From a checkpoint of a small transformer trained on Wikipedia.
Size: 12 layers, width 128, 2 heads of 64, MLP 512 GELU, vocabulary 1884, 2.67M parameters.
Architecture: LayerNorm before each block, learned positions, no biases in attention or MLP, tied embeddings.
Training: a variant of SOAP for these matrices, 98M tokens.
Each number is 500 + 50 x the weight over its row's rms, rounded and kept within 0 to 999. Layers, rows and columns count from 0. Numbers have three digits each. The size before them is the row's rms in percent of the matrix's.

# layer 8 MLP up, 512x128, rms 0.0591, rows 260-314, columns 0-127
090:523586506435526540454459452582502507462515534468606431537532508549406494552485535463451499483490493534604485519517485508461541534523568552419446554436467492528510440512478559593409450495470521560499485485480513463520430623473436467448610532547483442553541514476553468444465486557547599484455494414497567554489600503579566547478570538553613533563492541481458499466443428396473455521477
102:508491461525522538530499532426537550472483553507565404642521504563511542512534571518524508414441440615513407488558466393495481475456444500460540517452478552583482464604453550535473399536464510435484485474444563570498423454469486415466453424451486505493478554499477537441499567548527495484442490470588478545475452482632538496502539440475498542567577539476523619553467528473467438449492
097:488538477577507558562485605439526478536521541469558424472576483451508427450451489513557464507487424506525509573424433444571497491435421446454509502498472562512526469376540558558522538431530406555422480602437521589532512452492540409509470501518498520538508547461427526503528537583427501475435454584541396465471545520521585536578493464511445441580551454534466472516570489489533426569507
106:464474549493529583482510529591511490428501458499454446540473502373540566409482586516433607490471541532503530476512513548508558526491486551435442471445465482554514418480478458473531556554472479521460600485455559462465581482467575499546516499624507551465494478498557535547421513500501542544374524536513401490481609544606503536498580455588498538467472482514534387508498440505529466387504
104:557509474517495536571503476495482486460505499493489513562484487536543590470426433451478539503447489440519488463432540502571471395382482513422499491485515570483525473538463513515507489469492562494530563508538507486401403483534557448546519462425334517520554541493558474442546516502397566575548511471625490505493568527391497518503551459452458556407488501576488616443558495559490440595554
096:502474510519563508477494524507558480489487453435539501607378538497589532573461580492528505484456506572562527469474544564562543395453454455410421489569417557537560560487479460428474539546422574463425437423484516545492504574455539535518401457506539471543495518430380514466492560487514495384511495577555429512519485471429494486546488492528495509523543549460388560505533496501596562462498
102:579431577522560520509466463436499565496471568428501508551495587397497495430512477526478478515539451422463493438506493594469484495450477445439511518498406454463461468468586559474456573406533581389469554492489596479433519483573475555523399557526499484444519563462516581481527528424500447524534540541483515441525430544472459471486392415501477432487566610413517554486556537467546512522471
099:481580507436503478520480565544470528581460497572426430561434487554563519509505444391467523516445553425514605525429406457535532546466429528448489513513366563424404503418478506544565503435479500469456570486479559551532527475592512459546583510494461411513493501499491522470451527604544515421604543520539504482483551417484487572500476486489464536406470549461512548488579481494446559484550
096:598558498490381506479549480510449482540514549462446511576537595471484581500548506587473415520495567508429441436492447526492527467442446557584505520496532493559572444535511442578500439419555574431550476405490584478562458563541526453436502456505523492492532454590455573501358499538481513471536508486519502416460555513544551459441406583523463519516501570479474484467507529419597514477478
093:494473530559529464539526453451557482454496471499466432503586545607471477425540516610418495535488534573538476448521456540525473401479464515522494603543453462460498469493560434502528607555498554570477496470488429559483427500455515447562429410415462456574461428511520508387587483388478487575575458532562476536474483486587590496504539457481510505517557429404561512567500505491496474550477
098:436524457498536486506394387539549531382461501573437532504524458412475581487493470555511466535483479563609498571435546613617450553510471534441631491469392514503501512534510522481464525510494483549512408538435507497505640555445525491548464489443464575527531552432447491504549516558496498455512470494481494541511505535509518404467513506436513432539559550513451551491542543558566427524540
106:556460421491568479432550482550564452461476581564410446417509476413472504516522470461506509468566559441442560567486415538509520484571549544461519483512469515591431504516530489499508494503522493484446404486616504534572487478548368565450531593522438459556504512496548500552497458488519551523487450587448549467520426562449560413464493474514521427542430497447481545426603432504472389471477
088:506530423450514522505506621375428615483459413518487517451477522469498471485668414505492448469510417560448463515457513572565503495485491537502526492407448527562459468558563570499506550510526530452440542416530589537462513464504463477544428406510499463474449510533397453522494466531560502539442442438523444465535531550431518530520537495490466502533443450494469462509501467409472390597503
102:520533551521481533458535400537574432459494427544515508550495451402529592424601508547428483567526610523527456504443345468537587463524567571608476499494513481456563491427466453569437437515468507476483483562459500489561527488487535515401527452451549575581511576504538500404507534466503494520515502502475421481528563446397575488472519480454499398508482487542495544534459436494488545498477
091:458433442421536496490561572497514475592462500572480435483490491493515483483525440491395503541505473546465562443463504437456506491493469529547540604529494471479464482388472470576570472529536450502510394575477542575518483419502588563554585502469514478512485569449401445499567394560510484446561554528524471528424471439497523366451548540510478488547467498505480481551617533525468526629468
105:599491445588450523563632506623493522556427513413514444495501466453511520455534505523479450455507402423458540450472651552480545444534473467494462564415470565600478512540512533506442508504472400474494537472411523506562490559485457515530532490548512553505554516481519574497549497485489533503496512525522473478397560490540559562477506570472490458473488582543490458488428444484405573410585
090:490422490478507424503498524457578519553533509512438491554402526529541532441466604504459584518605491394507459505493636522518508463477455539465514520512400490533437424511510511485502481561545566474437477481442511598524478428442439545461543368522472460544527506552551474449503453570495505549415479444558497470522464426514456545459506441525482444466566571581424498483558538422413436542430
115:539511548489510461459576445475527533412579466455496518482452469473474430486520514505576577439412518405528611435472647511426558562511447458519519465589497540535419521588541567543506541438496535466501507508514537501438475507516514489485608494510582586404456466474540541523433572441514427511481511528514518504502498527512484408379540427450531524515490503513453513527574473461615452414507
096:491539499561664549471479485468474376517537506535455515412517552375398600566451603522529531564505523541610520463465433507563501469485480468531470494478477489518467503539574529473474482562494430493441497454470527497532538409610465477465490382605518454497505486552602400520512484489608502558544469476487483518528566471554531477452520524555489472516500532439487492484571456470450491522461
101:412488500448587444473599481442565506399432500557445444454503596464595462515543486454478459465500528486467496564501497447485483469485476511453410522509452527595615570489508393547477538477513493465440433501447380526542509443514598551565442502548494484498496493475459594479423445486485460515460532470581495497437483498586472470511428563510465513447469457529526521536563542373532594560506
100:456504506528514573452525487410496517465489591449522491567506502446540518483582518509453488500578472585551599558524513490441581409513510497561438538522432442519418511497501542465492463449501505509489380433497583457521544531438453469581486544444512618571499500530534490466400506544478410577460527347529545489510531454585418450355500539532518547452489498498514530501478561497533484449457
100:498530515556559506469470511577547544516595539500554423523520513482566527539538413426431485419416546486535520577446624502552544438498447537482488431542537457497467549471488533461500477498517480558462492640586517421472433434385521545556449525473467577509572507497476549496534534354526426528492534456448485596504454461493546459476541492464520452545526529501453445504483560503575429603477
098:532553505617449520445501532540528511521455496438372509519445456464550481516526557457497455513567510476540508476528513521479453404595497524494509537552503505544536585434491480542583570377466495461437463521482537485416409453534528583497444465409555528493430518512474389574441591483509551520493487532458523573374539537436485467512522538462475435494542558597488509476592462457597504535454
098:419446576536468512481565498437562463516604544561514520483475523492568590419421378518492540549560473532463416494469530594569390549513422545455490526520535454472467541456482498590498530462526476507410408397432408554543475437474539422592521495509565541540520544579519578438538451522496460529511530479514498529469511508503498543433520455513409467524582562492533500529587473480544486442503
105:538563466503385378480562543509547514541506457544493493457573478477482439515519474378453526533541477470483413503383473470494536467440480508438449407443510515535524394575509495496477436473538466497482544501518528640483531493460619462518473458498514555476533468555570469482565541497488471460501529502497485482473434514527534448564575611378557489603529426528523449542475522426526405534540
099:503479532460490461480489564542517465544557538529526422535576450475546517495567470499459517453515504429471490503624487513537468380433442515399515517521597526484484365416432555439426438564468464503499507465508496549561491455503493502430522515544486542529523503507630577495550487578480572581473481490543516447510500524396634491478487516557576531466452603467568472438456421455513560481476
092:455522545464527535509539499510394476542563521523528504493482529520458543539571514578440488516463474503619430521500482548572515381396455510458429420419465510491554397451515418547537532511437490508498542555494575553511473478570512456532434542496536460445608580444538518434483463540376553452470513521505484480500500406417451533446619606477486468462565479483531453571529520496563485487545
100:508467527425456534479508461475520522522470405386461540479565526566501546466508459550527534537482554455562491481580437506473485427576456522482463524553457465517568521480467633523518494521485423489591520592564575446509590437549436502496585496502457494420497546445528459455488503552548480545497530461404507436366560454540474473517510478581512470523466568525555354446407528490531491477584
097:505485532465532572533503427451471497469415454513483573514595544438470502487493455515552529462476484566496501466582511561453483485541438525447513537521510438436469455433454458496496504466440580548522517553473494440475591462530406507490514451606605540370483571453481499502554468588525527567529537382442465467551486532556501443438465451582513597488423566578560515462516548493487609591530
098:483451504520488477463578546542486595531411460496565465537531472482434474633575552385490462488569508471476517414621561529509548486551484433550432479494438556480419530476563521578459539494510549512533458505528571457526506446432461560498506500559446537554504474344617452569470515436543607522568526529506495442485519491419516459502521457518431462485472489482516474559467474483529588565476
086:517368482397531508441463490571487457506543522511482449571451439404518545529533448513567517536470562473536563516529449503593522476464475599437541511427494553504531524457497471486503366582515519498455463528429442535514536444439432432474501520538500515424477505463569412456559504524472587459533608500483485485456460443445496556458498453452575542519470501648519516458558572550476605508471
098:409533496394484453558466494506521574471473385506428480497541412522503470455504523448491414410541495480506406536526501505490484520548450462494586537494552530506506532519442522528560544480529507419539568432441529507485545578503505462547542578512502474459562442515435604526470474491509472604436563432573475447401491631522521466585578430390516516556503436557470495494413468525469572499494
112:461478533496498542582472488577493506451535455451523512444573527383503503428499472454419563514503528558535546508427448546532544483514533535376555521523457531476498459549454599550622489531495421452518538443433540490445498575485512630571475505501517558470511482505589529522458553477499432493456511525581462388512565573425436492563542516567458520451485388490459498529517450425459576520422
102:469500567463488537440560466615529485480446533572485390499471552522527474592455526495442482488517483483469442555455446572372548555510406445503502489594452492581446549514519492547501520550444522475467493407495537516514501449538547420407549442558537444472563516477448577445466455595516558494589511539582525469559445574504486461539601450571497509423576505486515503476557551524599452501506
098:513459606522519534524521468550504541474479467490523483476554493446511542563506608578535489452501495521543542602543420425483455426499566520491421461508489440485515542456553524541479503483438521418545517485505523515547514482536537481488550504429513500389469479499465368600546493534510551603498517555494495435438520574533456399520462545589472425590474485498464527521452444455661511397586
095:504481434520467459507607551573369552521521399576396458484533621472538446488477457462497536538491532531528567449513448557483496481532470517481525650498501414588560485578517518499492494579439467507556435446416519464506534464512491441566511500543528551521504521434506475542528506569422573560526546491526465535508410498545447529548447435481459420518558499491477434505454371443550506539480
101:550480494482530521514509509562383508459519496447552506601433464449590492499471512439524479496499428472462561513474492569387531553547530483513580426553558512522581448481534578446510396560493433474380540521400578558496444461572506466448567488542524496383470517408557468478526492467461584501524451506515471414516504534557463473518394539516549541430452545507421464476549540452547545514558
101:599527589543456515416468503533472507621499510508522558513497394455371559478466560501463506542589512440389449583507538471522515465535435421435480487508395568474520556537513506517449447504450432459545537444465507496431429462426478473553482497439523503468493576514499435533540522455452561403500459536449435530555586511511499485585513502451456481493476439475583490549491478422479583449584
103:575450509480502487542546529488520512491503548467554451559516458561490474492499454476503475495568481466504492561481463485589483504463489536508493620498512477558551372530507576458454563588512515457538489510522480436388544458510479478584462521564484491449481584428510438525378515708513507531516526523536486502488365622510529461473479450570448444543415551456588489518520482515468469555532
106:499492512494581559548457463495443508495515538477404454532497504534493409419584502495556497412473582463442537518550568498535571546454523500559541508548466550571457472461536480402439455536405415383441548477443512477593471432517528502526532575476458552440357512447511493570534606432537501497522488483468475534498401530483548436535448507568443493559557455603499511560568515520489545519503
104:521518578455455510387504471490546594462613406473540548498492523473482561470508494467464526466492534474530527517436528459476699550486503444563470509578492566512468547431381453500432481531487556455439522467460565515548532449605607468503457564550571530461593445535506479511483513429422527499583427473532427498559500458486524470520533515457416524519482425544515464522520479486534490462432
100:513476585494652505418554516494536559463453509587478549481460529406567441451462405461477500431524396538504446488518508502418475482477523589539469527472589495512509559468548507534576525446473479450496538483558581474491548467487556482479449494561500459570525441485561450545500525509531558490470529553494490464498464534432575480536475418451486433544554618493642526511514400401510478574560
087:485377456528560413461513586468503556485425430549409512524575580494463434469443488573524447499565550485509442488469536490483566476459519478532501550466578496468527481397520409423429565528530510499392419459562553488502493591482528535431476518454524510404484526446448478535454536468483563450486500540503631503478520475604438503555433578524434459510592468497472502486579444456487539530517
108:555445526520416516455516428488541501506507492503607509515513445435530508380535509466460515564452563512449576542501474558538511488525392381458511516474488518476440405483458532415388459554404426566464479488556556450472573489484530496401518454556456470560441494492483439500567567458489545567518542568532546575511535495571529475488468453506499484608483489526562510589574543584433504576506
093:464473578460521488465479450413489441458582469550587456483498446459474522505483507519551460501602493526483552491513559458455494607533438430543533544571435535465421526513498489436427423371469445548471585492509609490422520469563507584561434406458512528430517507526518520493412524498530494567511498549509557412435528506482501455469506403553479446558537527543419592479461550421539544436496
106:479432551499491554437505462490528532606456480668565505458564479611552487418436481433417457540485472575550469417493456561509411445426535439484491497515515513561444456597548506480494492518425479504447521457469459520487436542522585562496506477556488518560460508540554530512483453435518527564480558370615435526485463483524534467486527501443515521494471532532458505546508396531431449429566
107:496461470596526491415509524513542560663509451463383487523518559569522507438499493463473439493496541436445511513553440509454445556553514460490575495483488427528524475523433478492479501411386495521470399504568498464462460496589472537380526526539549509540533494417530452520475500527400561552558417481434512519472476575490569415606415503504426539592519483496431547496523546492520525477515
106:463566504511539490523506431556498505476457482547593538516500450562532438496558421544505521487582559540566587437505519543430612539467481507503546462557495468475512456494508531501466466445539448407415474499503484478644494563461509545496577527551484500443590495446461638432534416443501487446456418501591431448406441507533517535501404498527518454534560530471549512406510518433438475469563
110:413556470455502505525420438461532459465403562505518464560474416529552502519586487526413515441499543485485541497451537542477572471555575485577497566503500534586502375453454424507594536521401593494496400508492559539531487514545527500450470455488436500583488487457500435469424403483503569423530584483554503508515483600475553505572553460403498553506434509437452533533558489451439535506545
094:534483547469444478409542407638557556575422414529448420520470508486518433488418491597418545517492518483523464496413499580479450513504390557609479581548503437601512496457496511410444566521521451515509505518518492515564527491591505532478447507556457530486544490490433451437462480465521529577495519462470481512516452571492502552372474527475496444422522547535528419511552438457489571532510
098:485439427570540488545532518643501535496484516548390595510567505484506587538433409499501489425481572516601472469537477515424553486506470509462532507519411462495530533503487447512543483528551561487484508494409527481459523498536484525372565543433495381451540464419515499454510500517415539530445530582472407486518574574408457499518402462445473591487523554542477554431490486551518505440474
092:522570588500530513472557442553457468522549492603438492497538516532516426456489524600526407498538458489542569545461478492457547546494452419428332490498511473537546503463508477499501524478484461504467533551496502521449478458565557493512501480383432519563462542480435566551504597459473462481493497369514639453485473454567492466550413446446493464474542496558488443494604492583581511437537
094:417452559427492464413523497560555461540541493540553394435433492568484513520436476561502583495482496495506611505468520478468501465474584538423454552422539552412559460465530536470543436510498542588519494491566522442543423490418530588544565456551598459470520434508456485432506390453477535510452506461523567542434510518487470434511461565527487475610436499540470525438516520456464532523628
093:375516451579481526522597601405532458453486532493565557571469516538461492441472429425533528544530455408440572524511463466497594501527464484554515482452514451519547507413519403578491477510532528460425585561530460468508491613463483547505495425540501554499520542501481595439485492580474511431398493538531505476572583479441542487420420410506536539512559510516518510509453440492421538517553
090:479464561523434457611554535540509580423464498462455538683485529525519513516500530487468559492453502508542532523454448512559503473499512458545499578512452533576467423500462608524509438452558541580548474516461405578438424549527478504535450489530531572498568447438517526483520574575534545498489498459563558433525528522507555526444463431488415336442452495521430446472517509551526561525499
# layer 8 MLP down (transposed), 512x128, rms 0.0591, rows 260-313, columns 0-127
089:447510530536454514489409542528496496473446539394446600433520434520501556399501565555587393573488488565481394563523434608455475515512566506584498497550444408407526464555488437407450411517496497549463546378500513448534573487542565563462459464482546479550465584516537452467515535480476520486445513440576546467519500493408496477526484511499433486520507529550486555473432480540460491467527
102:439477535517408451441486534527533469431527413438521511565503452428455425446496519495511509564511459542535500557415482500505473537486476465491452527515472456540483457478557452387580503447478525454498519473501466377453512524486441563445550545430528530561514470483588517405462537585402484467597462498502413520581554487464402536451414456482532546347495497508472439485500609519566498445529
088:498515470526461499525571455433443546473485457534398392405529503522449470485420524605507502410445575557493549532562477498554408523484496507463464583488507525514451532455557590558458480505412545527534433521627517528546544529551531541627592465537416448568443499499467466498510511577495551522539495612472453505515465487531458470496479530500507588426501569540543517441399524528498483438444
110:457525535470538486513492454462567562529555614497474441422473509496540553517505511613488457406501504535447451441522509401627537513494516461568483439549549525412438558507511564469506524421438517472547515547426479536617478419553462527460439515578416549470549500443492570432497550528540479507516564459394481516526546414467481495493511575476464535545535528558574397501551492431452441475442
097:590419601514634490488485425600461404488464473459456448527517457450535452474549487599509506468512447561476464481532509534547540505430518531536551522519431527476542501463465535429530561477614484504500440505490571568515462478477470433535491494355529459455400452525445538484545580617556458495468519482438489517477570497543628498515511507463528500565498522487487449528529502382514518481410
098:557559544463505548527574423490484452489530507521389517534479518465468503506481507461514408553453525499507573596457505497533425456534552463491523511461520474477519542463581572524481427474508500512562512499450511569542503545582504407489505520530379511521440571484536537569585532579509545494432570476373401593484531463606588521452593567530581472493428508548556496442547496564541477571560
106:469535502559438567565487402542526511553523564532470543522511448516458391522516437556523556467562548579434505553521425568408511556463506541528443535421542494469422522517532534545537473550546546425485466504458521551503454455414467521401556556475459381466491544498470546543519536491619509478426502442431594486574424569560527525443468430468539567487427541517549477481503504600498519434455
104:596513477553587539502461452563483452580454553456490452460526461541552469531451551550534440506508574514526385487421510427420546413448470478540388422520582550507412481436558536507429521501445479452491411494483548502475491488448493496455546557478514463353472496510497497500393485554613461493481546495452538519493519564464478532523487552471559544571434507460494482589632553497508508513543
095:467436510507525515473512489507468542438501428482519475519504425487575552564532519420444519517447385512457427501518517536451565517492519495512547532584453462519460610537538539550521552550498452602466500564439526514473431491459457468511505447473478628536453521538490450428561517511583412524455467383500524615524391493486501444554504497570592467532522584470514535587464375581445534480492
095:503522494497563560463488540606370580518506606538512507478521462428516509482476512411592423536425378528461496529482437489566591493489533446537523476464522498458485603507477509431531423551557489487472439540573490431495504433481507600564494543426544557425526569471533406544473502432524431498499559593519464536572537449521530485560467543514463547538555552566472473441497498437541413509521
096:543573521372511468474555512508490546584528499464418511452462535498431502566470527509553512455406508464418581502469490480598549516497524531570590448432488458447471615473519564451492565509465482514521496518460479468358424433506550551512564517492541560469459395511495508402511454471469483449480468495538426525541414524565540479486473532515508459503523584491498390369526520484489452590555
096:474573524489528497486473547508407543514543527486595531460460525522511507467538418515537489500546484460531487532490507498481628489545386460435637523589459375507493600427525443571511459518477443551559448565461585478434525358490396513457541539581473552476450532533550516494418503471485538497493491457471445544483556547478485587493537481528516498566480515498495464453424475533371465507450
088:479534539474576417386566482521516516608527539511530538531507534565494525492446560536526552517505418479534516539483581484529549517447540533462548505544582474617507451497458520479458486514529627512540520441534449508555443525534499550478568461504619501528463619567475575462522552490446439442652515514515427576455536527533433506575574501500507502456553425472513603467539481476528451570524
101:465378456448494531463450593464509559492478547512513493451460507486564452577473493561465599422442483471458550561520496571520530606487528505505541435475507483508550535505522571480529500454535468567519464458530522503520525466641461589512479448507446418518566522502517466483519428459473507453670460411466517483543552500548531426492552464552500509491579445472543439494452500412425446565371
091:495448446522563442406509444623567522398483573501587485551503556442432520534454587542452547445452565480460452571541515546515432513480516556438431465533568489464474473552538549449455512519548491398477517478488518483564485533528480487437446477475544511574556501556544579526534556477514473527505487536548523452442601501483513633522529486465449382482492520486601559390471491519421547442463
111:552495450507400497498623534530542447520496467538454530529472479536423503454480478449531522483437538504542503568490587526577476483487492427433439535453510446515464524461419509417587561513537494487486516478491488473586562499670529519476591442503535489487555456553529545494561485487386563505441478555447558515506403492526493517482433536605508409428440543515402517575529421539558530433533
093:407547414511506462433520465508548525537497512498449588512471488460476493519551404549537478485477471472502489499504473532497518564556483456573555553580572529505602620482516561496467471559559462580463521575444463541503449513515618472508526474500470455477402506559467467553350514602455420472413476601479467466409423485430502477502482490501546538476569473536539545490565410471508442561446
119:546436452463510447489409478462521599462526510469475438486552539511589464496539466566536567535475469563555441514448396530563470544501533596519455565457576509480494514552570450505577434604506488469540427478570485523534463538426502416510506434523456578381515535524507371514469425412509477458597507415507497525519492488582537513519483436413473437445482493548506399480448504440515505528480
099:498468507478472481515569449442491581453540576486556456616465497479613447421450474462556479510496460478499436489459520513522426468560513408501514453481425498505471521476500547523460511438434526441576457530486501430427432540544561483453592506476568508392321411516541495555498499465469474497467546507571472464541502613523521499529511576507490526543533493574507506495513452577654445512471
096:392505622510506521501358579495499489463490490525583533557530415515479505518560575477454533463522456508558490481544615603515484478573503425454485520479498439435507514425531522503592563485604539499498506424430469492526507443463505563505540518528418521525542537461462458542519404523543542529447573494525496524525515504466520581508596497458475489442491422445501477334482552472556451462434
089:574499399557431536506503410491635511567548494398426520487499542549538526485485460527545540475454541468505497521521560492476519514510573582508521559413539511496518519536594528538400515571525489564547479542464532492489492555483449416530522489394487596638497426499440446435493535567491480501488426360580533557440490503499486538436450519501515469605547481446427543480537488507455460475505
097:505471471401425480528535495550549486403500540545565467494502517544433555445459556535576520592490522532453431523607561485553494548400508476519554582425478571492591449517568554501595478526474506542534523482443493498531487490479571468395519494480532562564408451472449457452543572546413496583594470564550490516478544453581512539428514540481466469488422560485536573433485433582528485542526
097:567566450459525578577522587525495614471480526591631506492517574501497503546568520552511492532540535504465480469534438435552579501587427535478526555437579587542411442515498383473484490529553470583493535570540459514486448533480507439461565445477517577527445472565506473538492498544467496586555491551513507442447406480501465534495481421549502539504547430477649512551567484491490533535479
094:546523500498487506577447540502487517463409403566492372559440485499484550526500504507516439555464459524466598467557522563543510522520558449452475565517583455507462506523500499364507432570527412519431540521489640447512550510439567533525576483501448498566521416438451515483460555437449598544459461531489523472490532518525490473526510613533550497573359465501449477493426508454461555525467
103:529525538466574555626445520518462489533412461485494479617410463458543462516457532480548528535485556557568577555497502528524538478476529584459528504400399479541554566562543508532537538454572510517485509478526468406529541507432561557480549597508445483602549494452485531555538617429471536520510536457446431552437557552463486616450474504464447484449490472455437505532567535506570534424513
102:518453471490527531468486493527535541487523583493602506475579495501445569506446522440457495477471444509510527538471486444536509556537499539599584464551413536575446537486515574484471452516612486486537423532548464514526440442547496416564542534491500582515537503603518481484448515443523437479540520638525561540551538379475508451517472510481452360543515421491482570535529620531458483505374
097:538483433496551488530444520499468544527572491581532536475543451533555453506426433549495523535482541448491544457564477420553410539454597517515536580570462480499506556577499430505532509486466502575475533528446523454383496626509457406415511470566468533454421484472462434474534577569466463597469416578462431516519503461529543456494549449498539509559432548590505535531446439580490417446453
101:481560412512481526615505556656444497516552559556535505556436500450411530526427507452555477501544561532464472480492504498507520555448572453508573443561565497529546546560448471469489388432498534566396527565495514514443416455427393490498484564503484483538513480559458521530499473451480526501460481522450538559552423586478464560548514408432520480515468469439593560608562506474491520475527
092:401520428509479463480462536585546524472447496637491487479510642508520455524420517467435547478456432541626520489488599528485501554438549506448473471462466534540621552471595561585559483529536499439523450507553506509536596505459546464478562499496441461570451478502546473471485490519556485497463462446574543465378492535530504530488505457546437497526574402540492392465464481534502566448496
095:508516418490415572464555451512535495495465498527601533542443473513503488514441536524469545521489515494485465468477530538578404457511475469492604629484587507471599465460480531477543511575573532462469587494504483562501495548458466592537512462463453420504401455585457507529507464528422550425496476602497398559548483535542476551420516462558461570397457534597494458553521471449487428451570
088:485488445482467420518536484461523537467579542477519480466477503478592620447484490434510513489531381508536385439525497571482535580504480460529489429607466422532426474528533537555431519484556415516498463526579491566533556572497597562466462442497556489535498553522557568481529467479522571540466439587498547618450525464543477495562511492462544480507600554450560540570480585420480575531512
097:483466431479505510452577507558477517407579566512464473450520505528478554498552491464532539507467545479533361464456459489517448484564463510554495480466448463543477483495529509469498472479465476474447473517459565446466544445544453430441465484502499470429568499476447539331584549510451376432604500604542477518495427540555509627478515576564470492511497476513556604585570508454465508495401
103:394427486373479543535477435456427471621514385500419544459433497522465566531472523409493492571506564483489619448566511517516458489533534524450524480407474548548483542505480507435531480537544495491507491454448490436548415517497460643529508456510513469536541461543512496528456522581486450461440437431575527577495556449533510573485576365488494476545501489460515451471456514517502521593510
099:504504545495576528513488418477496502491517505619489501603525475497511469431404442537527630493514544453525609446575597467529603430498552487558553420506449407535476572503488544503510536509494451477550481560462535586454501565507494453571536488505478480419519461488517504488505466513542461506427430467505469532462440362536490549549548485498413390461415415454488570551558456464464526527490
107:514492511546508424577517566466487492581498553502437562591577398496454547489530447438473554469523549529471541415474537517478528521523576510491440587491562530580477565516473482443457481617479556603466479562512573502470449474528435573519500500547499481504560531564456458441420505474581464543495595539402583465441383431588467464481533537545404557477554559498482480509514433478520465549502
100:483511584465493479527457528485461512502427438471584453531500513482450536511489501595534478528572524543396502429478563489481512466475474503591543342614537549555497456438538503513560461481507455552486449546420518525404528511528544528418480393541502498535509485438547508547501518438565571455519493492538551480509514434428480482475539520486614431552462603516485523365567571532417447566490
110:492515531554461410537455450487601539514535484500526523425515532545504445428577564461531546543463497513484473505511562573535423511456512537490501618596517475458510539523453560460481539482552546520484501459483520390540575534452443525513452489507381437519545563455441429538593536523463487488416474483426570561511493458396500428498537469503375495486469474580545665563469512435503482481484
099:570547477442523509499545446587523502454474434397596470467459562544566481483448531509483468469466540448470430422502433507508387442531462499544454571604524451418508456456525421521588479500476581508478482510492511485404500474429444425569394467478549515560496532486427500440548510529453514564579550396523449503508475592532585487462583501551494434504542603544482507514469566515446482450530
103:450541436532516542471479454531530462519578524539447550488503526409472536480507367418512518451498502470515502476513456531538421489493459583472479465447531533479483521569446458454499584457536546433388481552572516484538442548475519531501557454523441441479544597505479519481684489396566521391561548435543442530541552415504428490562484527544522593436480451436483521460463566504465462449500
098:430546590586539555501410516494462512472510482498479498555538482499478511575519529530473494507418487579509524419448463579585432495516414535504481457410437450450627506478519623517479527389529509554512494488460401469438574475555520489484555485393474592581514429474529494474525458503500453475447536516600546504534573440520450474493437497527500478419513393571460527530422459480542543559490
107:570557515555533486524501503498574435481544549438479515460392526414536444482529414444565500475452445481487635531483559529474489464462483467522442484499378482593521496608451455532481533534541396493499460498553526589559499483477542555453519437512552489543586457502551441564502421543506536486478605585574456430402498570538543528531483440456511591497460458465549531558518445518578456512499
103:530464460395515436502473498577547442443589468481573495641500489440493472545495532498423488514470440506540462460558506426497524549408426542438490520533468457520497545558361566474485535448450483590461502496557483458560504475509521473453537534437483559554533467529479599451508532552461455349493443506474524431525480539525436543570482487465504460512519415609473471635468544446507469479506
091:471441591481489542502510466561515573544486455441525472464501623527599518479453542551477600507438539493523496468500440478532574544456476498417533605464520464472510473505540545591563513497445449507522470447409487478452429500508526466516539644513505529394561471542370485520542390517550519434578557490514576527512552549456433544532554494536530507474541480432457567534505503591428482515421
096:461500499475388445459569549516503544485439439535515529464444496483496463457481376461473584421430493584515528502524505574504465582498513468499484502476531453510485517501391565395523508462410480521518453480521585463557511564536468373505445478578578506478599527455488419449461572382578415532492528463477403447452562456474464515523508516493473583513509556448444565453503463521512429446471
096:539515462541527426516481461513507531567515544497472506597543481464493493543516461465397522555482508561547572522543350475529513561533616442533422463442492501494515454452433512488518488565513356450466453468460521492603412493494405364484517537567450571573513473484505489476531421549479514500529464468497571549438469454505533542437449480416464489422463541442446543612513484521547483540450
115:604556544542489452541475561545472464575466514442489524395545556440494477476515433474593564460488580526461554430573504497479467443556482506507458618450406478478541605501555543515474574498483452471507481508557511446509458462471485466590543484434515477537506499678462479536508493511434584489535473620418455532570587420525482490508519572542424561461494531482475441466478495495568509528498
105:506533487521468543520504575533578465571505444594420512501494462611470502460486620512514449464546532517503486506456552472476438541520497568507540487502490536434510418437514493527538425522507506557464418518467395375430533535538495484471477536440468433572465521509420561518580497490551565501521400476522511641588519563509504596478452465417498491417488545520600471411509544577474557500491
099:455389610508557482414538594532501487527504537545521524423512525553436458504439473521550459598534424508519481468497575432498572467473441544484421512528484502436529426486423514537453442432514556532539552444429513459449473556420499442557380602545537398517549589571596541475536557530504478516510408488496510525493494448472435486523490458507549572502474445551522511561465520504542437435431
112:571559432474562522431523516591528509463497463463481601456481595502465444539494394546381459485484453446505477524538507487421457583532564494450537536492521318487497526567478500479481436461572487476471549534523490468524598584458444548539488547407556442497511488528477574473480507590548450579525529473495552570478413495468504444513485489431481568453465471488535446594533480514570546431527
105:430587432464564485524408576452542425464464515414499552526472570478530498551410487462516454504550577464489448549520508456514607402468470447474525541442533458471515519556505542545539549564466559489551378518562493550341459482484537470485508550608429494493515430543602543486483549450456494422560482456478430424445421510464477513503500535502483503456526432499518504560498443591553535487476
098:498588509439561507505531484434538516451559524483503444540552501470585497461506533458496445602604516475486510495528568437547550477487495468551591551538554538550453447493589466564474497489423442505524485509501495572501410502442628524513536497525427509498458481559490445536491517525540508527508502470417518444497569512597640471436613462543442540482518546441596422429440496532555534494631
085:643471518446557547523507527508476563498550435427525450610568399514420466513457471385526502531481527447572467405506522490538471449438484552495559488479451530434458493465495482504417460450567537526500538493541468525557455595464466443503448585484515501456423531521520526453514468514514559452505592509448543490495559621568487578565440458537460533536576451466401585429484539437469482464491
093:458506500488509607544456524448556584469432487514532489595577484546482486477511464484485483563523488510495445496509550478529548522505487564582464490458472507499503486548440424412482604371500535463431486563527508473518540452422513478546576600522525585550437545554462516501487393601538474415467511522515531367519558490468463450473422551512483581567522480415440565510516553484544468551622
090:491465634447449431542515489503457535392447544499463512548507587529537465493570466434555430514547499512612558514494472498377545511470529481440517480504430478494486511591578597464499460551461444494552476487583566572475477518495541456610495505507515515509409550471550415547477470465475426490525553497560414505346591447488501486564550487441507453455553550557488562534481558505536500496508